python train.py --n_layer=11 --norm_place="pre" --bias="all" --init_std_o=0.0109 --init_std_up=0.051 --init_std_down=0.0109 --init_out_by_depth=true --beta1=0.95 --weight_decay=0.036 --train_tokens=156400000 --steps=4773
Each number is 128 + 32 x the weight over the matrix's rms, rounded and kept within 0 to 255. Layers, rows and columns count from 0. Numbers have three digits each.

# layer 2 attention query, 96x96, rms 0.272, rows 68-95, columns 0-95
152066070138140199151119120161129064073129061095142120131146151033163114200141109157123116165138103145182132095157155150118148119135114135176119116121108191105107202095123118124123149088159122115093173173149105142148087141165061152172133142087120160135144165102177151118180126105162140122
123166101110152102139106147096128091144169168136109121069076129189119139119106112167105117136109137119082082111094107148138143089144161125069132091118155075111130066192136120142060156104173111178106195080138123116088078124122179139117175085135197107112154119169157106132141128102132143142
228128143113100150128159098169140125114174105080126135172140121175160152146155111158150090186088027134165112120156159159091159184114085137129113078105116141162133195115102141138116171132175227113075072135179143094113097152086133087181082117111085165103092153174183143116077176117103126147
122136132137119042118103161120100118126143145152124040133097154180073173125155137116115115053112154160121099083145138122071102132191171115169146179159177168137121044135179107143076048174133146100133078142119107131091105128101130160124141104129137132139091143082151110139115128168121140089
042141146109114173128097101089154172164125133125157095110124124147126152151154121113117106082154177117119099125107137074130076115142157228147128083119128129137141187134102144116121141132098119170102174112168143086157125131153098108148114047116135148136160156149128133167172146092139166073
179151107176189159127167064147159118072114120080103094167180176120084110163114128064113110130126099119160139121092071129144144122149117171184082086108191119198200169157051080117085200109147112156126087152191131077122121144134106117161111075149125159137067134130101143154110131116115099143
200151148198137146169155131149120154118108138147108082120116121152172111128158099108145094110150186119142238107105120138083179091136094150160123094152081089110104114085162147136210079078162100132125089131160159161081152197107079140123101188116077147136073201097196115087090081105200129114
105128082177079112168149098138123126024089096141102094121171147154164191166131110194138103152134117141187113090208127165173215151189131137122125161079118124072175185112103123130071146133205132093121087114162101104109155127145086106104119160099064076118123145109134128088134143086148209122
146133167092108080080097208153143150100114139099112127082132095133075132114153178136159186136174127178135142112150110165113070248137154133057106162135150080094127139149159143108156098161129072130114122135109133125132142138144096087137150080146161141127147086145140137170169176086084126121
120137136157094149108138070167090138152093171124100124146121126082166151172124085111084148150169103140142141109185140108051127119152087148151100153125157136235104151106066101105040097128116148135145144161205130137131180151118062196162125219164123131115130121151157098151112089102089163191
167175144160155060159143198064123102171175175105104125148116085157116075093117184176147152129162146148090124106113149185072127118128219137135177148154141110093117101181122149183148123119124094123173196140090115127138153097174179092131100133131174109141169077121129079097096144176097106125
140173124138084159162104106160117129121149147159150137078064162105103143098094111122057106133110108209181097151172132145136129162076100065195113111163191083130119171101140143134163143149130176111068092162112145109175163124112137130118201175164118109179124119152109098118114085100127109096
138123155112138126132131184121168089121131130138095160112101112139145139147103095134116098165107099158132154112143188109127093103160152208138144125102139082166131142108123150188201124125147186133109138085124123102086092138129135196011119110105113119091118052164197123158193051162142133119
110147140095126123156129129117100078112128131188123130136169190208151098155161097127123168145138087146098144142147073104089133172127139106114158113090185106097127134168068160051157060130153119141078158170155091070133081076127133187087113113143154109108131070083148067100120119096121115067
142134100061144092169148173127119075143126155077091135182093120176066164072141141093105128146071118164115095085080149195073101157117223131077136179140132178119147079158173096128153140129145057136174188102094176132155107193125159165136189108132163123095141083166117076121086128162134159163
166130158204145194114185011163107059096141117148109142150096180166125065136110041135061079104102064097151123133117122117157163140155098159182136091163115136160090172113161121133129184107176090161082100158123179138137123183160133163093093114101079127120145142117141181093089113126085145160
176185147092111101102138087210125131049106137126142104146110127138182158113179130137073145131075160109113138154092157098129131144148073129160177144136100138073105134154137199111246070134144155122150097146119103150108122192111168087040138142180116129174101097122090131126153056155081131114
135090142153166133131122138227143159184116165100151059101112183115160091144089125052119087133113119126099136084115134151097122124146114128198143133107139077105073086150140122132064096109181099085064173094127174151116202151130127178160169147119132076120156119129090135135181170080098147124
117095157087097148133140103135110047208154137150095168150159150137142144092146130087163170106185105072094135132168172091163102110146080148105101110142030114078182184138083110144124120133127068132120129160122106171089120142118121110111135137160057125153059117100121107093037134128184143105
086179213169107107200155054164127181046074145134060072142111144115134105107121091189113147161115076134099086079089106084164168110124162124189131089111064105137151134013101175153163117084162121117107070128148165200128141168126130193178084129131103146179101141107118122098107109104116113118
120112163127077116170100149149216137114170085128131153106166145110091115113158101169142156102185155083121154103114125119139104106124117118166165145160157089155162125095084159168110113116088156125136080119125122128096099182154110118115120147144125079157160111178178156073121115097132145155
118138173077120106126128084143158154136112138147199094124096109179135081177176085135143104169166133124097136145134134133133122112130113127132134107176100165084193137140113087134167104160113149118132124162177095114114145077121058116125210121110099108126126104143117147211115124125111115103
182100144178096167123150125118134120120101194113140154174145126145111141072163107123091162092116147082094165043177152128093162157141100109128146139139110129115129172094090129124159133138147116176132175089101118095152171144052072146070112194087143146139077126154111160140172120170156053134
106108126103105123103135080143066135149155152204124077112185150123102120127101169160078148157097085153102140111149137170096101071143150154131117113118123127200154091153143099080133145142120173134129096090134103088086113129135143135145164174135109189105072152150191112073063122141128151154
097111160147128092135100173103147151143134120156178158084126113128119140163130112147123163114155147131136167140188088128146132188171181118152163120101118140114145100132125101118156119121102097094084119112104147168121134139198178158128137188120177096121087047140101114115163124122137142138
103147183155105081176109087097092113136166179139175104096117138110162125139084176092131176136137124092146096101163199121159101095070158158175157131131174149194178128130119136133146122111109100167101157103123149153142125101156096081181098073132201121158125156149122170109066111092179182167
117156165151122156087086165145110072070160172144058126103112120077170127183133150148151111136119115103091163131106094125119156150117131089158144147120158143144165127090091137106051136136119096157126145105159112133142194115133114120153111107131089125202137115060101122099120129107121148155
107110111136119141136056100145148113135107077172102171182150122114148070149172099120092079121131121134125116108121155083118112156166116123112173130109121125104160147132182146144152173110104173164133124110096091155117161177107151140139094138155105111128138166133144182151119072068075138111
# layer 2 attention key, 96x96, rms 0.25, rows 68-95, columns 0-95
158193122170131170135144072117093210154124124138073149126073149147120113095143099173161131117138121153094084176100111077173157115123143139160137093140187129152162125147113133105192164142130166131108066112145146093100162145136181133117181105125112178183114083146112136159052132160113161183
144090164146094167135101157168054155170124118172157156161113114119130102117138158096129206172121111119104151122171118163120057143150130099144095169167110191143127115093065153111176101141095152141174077156109124141191113105105106106165123131086129132101132165112123159095076161115125127071
100104109160076187130111107100128081136121167118063177074127156127151039091093125119092152070158145102137114132071088129223145115124161160106140106132120205155169129112086092112116122155131149141154170116142108148137185076146176160151162161121097155144145098140087086126114047155192131109
113084153141082081161158111156138128082149079068110156084159132085127138115070164103122102203138110133121109170156123097118096087118069142093092109114150154109124165105147186071161114074133093119124141109142163135150157187209150104128126166144123091133083139163168166087119121071132176161
102080128128164163145095191140089128140145148168111170131105109108076078039134106140094184145176117131153148125135098210124165151094130147174155121139187136121100078133126078185134124054115075161159125191108102168108146094116144130171114128116202157137143119170159117152120093150116057152
112060117117103108108089165109059087166115162202131163087031066129154081083054111182091155119121119133123035173145139166112122171130145218169143150095092089111091105132136103145113145168082190174158150159150109158112206080101132111154148180067154186068188125188177029186148078109083156153
134143082158125093077130070105148147118187128099067150103133149115104147162141149144119106187174091123200080128171128048161111110070164155183126080174186220121146188120071100112059172144125119119102098133135155059154153088120103090132121049116154127108175104129109183183158167115095172111
164152171140157151164168091122148147184116172079143140150064150152116118106134088084102150110129229089036102116074125047123071071073073141103120035176141152169118163086158146114098145078188120098052127152212107115151136166103188149121165120135083180142104098104137153149099093089107116103
124159099134129130126142139081155140189095141104138149172146099130177132158154165161136099128102153164146157088174170120111091097066102040112157148131133151103113090149156143138103092131162167136158160108074145143131126115107231132102048130172090076108108130135145160093113117165122106096
140131153139203143141146106129126096168152089155145196154172105123106151132103153100132119109082122108101072186097080084189135142134133166109175050157123071080159142106197141178142204130070065139107134171106180113167137129121121124095164088127162191162151164156109146157126131114140113076
092127100128082114099120146209123175071128165124162120217188153151105190164181129121071118136170130166176127110173146124125109108111097075062116165132110155129101106136103119136115138177055197125183134098109155085116099127188082196055206139166124101106131149113108134139111162111083152112
159122118153124128056144152157172140119135141085097142136218130151154120124158116134207097090089152097100157112080145096158130121191112168059089127129098179145161089150118138122141159159148113158171123138168115118091129136112094108179112094132138139075125174102208200124154141166177144169
122117084184119082092127102144121117130142158088167137115157130134113144126119109125079155135139126077229128121097067210109118102155129067150126121102101171169128157148130120093118145157094109097078123169125129185127164162151148123175113122173112135152143147117140094154047160139103120129
125112062165098109088095133182144113120122088061088110137146107093084157156176134170127075150124129140162107126192178111160049081157098103117100156216070106131162124125154114157190117079157093076154142110064100149118096138136156147157122072176057136113045107135122152153127113116145112139
074134178158127110144084143161137154180120079108104069110130122144134159174149167177134097090182150130184099142143121113079048135166107035151075111129158067121122114151091165117076065187056131091121116057111185143171085083152164075078120178090118048168135108145149162102092180104165099103
138127124096141117108096165115156238169122158086151124088099111108154126128045121127138183096122103128174130141094102110096153142122108183088127145116119152168144155094102095128152193115114202123144109143147112116116183043071094143181192159118171234123119131139124058170151103154161191113
134094131161108175149161104138176108119168102114131135117139168035080207132120077142181052137171093103147100067145139101159153066146120130092125115143091135185145109094145114129061213113163130129035074069165170161116136138145087146171141131129049111096140183085191144126088130120169126161
123167109075115111145113141092081101155145130151054126117153115107128110130180097191164106089112080107204148083121120091142112102059108174059099077132098167127145184048079150077201144175096126183184107135180155130130056118120152046120108126126152187144126130172156177134105082130110113101
162162140125191135118106168181107123153092097079098104108102113122116130160110132129113126100075131134125118173086072160109136184140135110199158145154118156173127081102164134118096108121142127136130091097146134150141193176153092153164140137125165169086143153084058143173179134122062109149
205102077124133104107113130107134124143156154140109181102110092132155114094106128089106084054185168090145099130175115132131130142114086167142146108131216213155122115158172096061084166175123159118138076143117100054082117082106066032143142121097139135102117147173187111142085066114118149115
083151094091151105093214096098153166075108120143106131151148100124191163189133105133124091168115151146119162122190153154107141109110135102047120097073067165153125160165182125072121112101181131077115168107169120128103110127111144101111154067159072132148126168103108161145123151182118082133
117119154200127157090121154091060099125140086105088131148112125078148107074122163099111191090152150134164137094148128102135132140157138142132104147077120136158094103066152161124113120134136112166162134094092098147083090204125125060119100116134100187154168174131110133125173099112160142163
070171158072171109145141088138126140159123074177082106128171093172073127139141182129123148153097154140181124246121156119130146116132161128089113121209111186107126132141131108144116130132062137065095113121129134147129114099128078155149165127124091172117162072109115065168082142097173163110
097087149144169102155153144115173122093156132086155146124128132145098196117112097116133096078089134109165073172129068152126115173162131124132148195167171089047114146117086178080149073168189050133155168143080157158165172110152102101131134122164179135129146124118128076181190123099185157110
138131062084145167107145082123130118137131136078152056140120150106142097144159125112160146170115119098169158109113147120137130069105073132174088174200129066111077130116153182137161090123132154076096124129115105064116118164105097111113109115139109114123107177080209172139095153089125099095
159118090086176156106069168142088139129077101134120155185131128152098132100154099144115187149138053145146097203118069160150157150132105154076123118113142080112062109142118127098145150165123147109196139121077122084118104099155160152092153114138172106058138092111116057165180179075130116087
158151117120106108148192095106116143180120133127151177146154118152108168104070092153115184093202149148118107119126127122087124110124170184147134115096080140181103107185136125196147091120103169131110118143079174125137120139093131115092174133076171127066100171193153134109115136113126102165
133148115135147101114198130125143078142128133134166098096096143079148177119100121090161143195073147148131166131136113103135131135178116122120119122145207081117111081100183146088149125128204139065110088132151101157149083065167129125128175148138116165133110088111153106128154128170162120146
# layer 2 attention value, 96x96, rms 0.275, rows 64-69, columns 0-95
139154181137157144166144166175066174166150119140112112147089128135109137121130049173107153126103111135139106135083125127179087153096157124111166151153124101128130147117165081173167132135090148141063148152122150176130146147137174073130111123107095075102148116118101129139122170102140117116
090175139105189154167137111135099141077110074085116171120103117127075064139160164142100108124088099120152111143143127103116195140138131098125065093102086139105111167107086057135171112156137159133108118192119139126096120124095151135166131169175175159088078108178148142125161108137132126132
076138126046080112108115109136157115088135108187071093106072148064068156133144121107150135137127122079192137187133093068154114129157151142079102135071117081182106115039135065093168111139116122124155143069146103154132113117154116170164129107101170122182183150136125133119136124150135147116
124153145098110120123136104044139177123099092126093153095155129055117140139141142067157066173115107153161162113135121184145121079159091132114137153179111086108108083117091190177161154113112138130120114116127132160155149151145130138132114159121112159104184125109142061128143130086097095159
157084147111050072184127116189056147073171146161148177123186163127149193116091149190100150094112187179137164104114127152091178161086107098114134133117072083114130093173131162175157137108150088092086072156128120103118134143158200091145118129125126127116108103117130105164077122138167132132
077121146132166067168160189134124181082197149107120136138130202079088147148126167153164119132131159151117078093135193129100110105128124158105112126127145126089088161164100137145143159139122123129089178131110145117133130132144153160128121181119122124059104132138103106136197166148116152082
# layer 2 attention output (transposed), 96x96, rms 0.265, rows 64-69, columns 0-95
155107114077153156118139096110139111127101130133128104109135174125156069130150188090158166116105148137088174140131167140123140145117081126103125112117130117108102106089059124095137089124117038126157145176107088127145107128089100087166133109104085168133088144074095107049097112117106127103
149068106115106133123111095162183059171094131162123137142128119162158112103114130068113106148136099141106123148077092146160115131135119128144191121100190074166169140168119160099125196116106113191127114101124126108111070137214151117088070092154105161132129160133083127128097139113082102139
164153092174133157170104165147065113176108133092156160093155111170153101131124096153142102139152151176076139083126161134136158150143095139135169113140129137157070180185124157142147101096109102109114113146071125090165169136125126083066126196149116132092085070102069152119152097093088109152
141180133133114112146104123080110108094088153112135107102090092173107160125111101220126196116129111081125072125095150071159115141120158116158130119136174164143177164051131071164164135128131151099165100120118145089150080167163086166124159097146153062112097117174150134097169153112139191067
060180135145187125144157073113164115152131104133163130139136113108090077168134133133126135156129120056102142196135116100148177163113158160113060132111102165142177170150099129110096113146064133140180092052138152179138131148072132109161143155127174103179082136111130098073095174116144112186
140164129087155170143100115090154068166116121117144166168114098206167118141179158065112140148123114093123122155079151135149112092122115125098128092176131120179157099132085117149089137150103134124145097133152104132131075110144109140123114090137146094175179147130149147127066109103161111127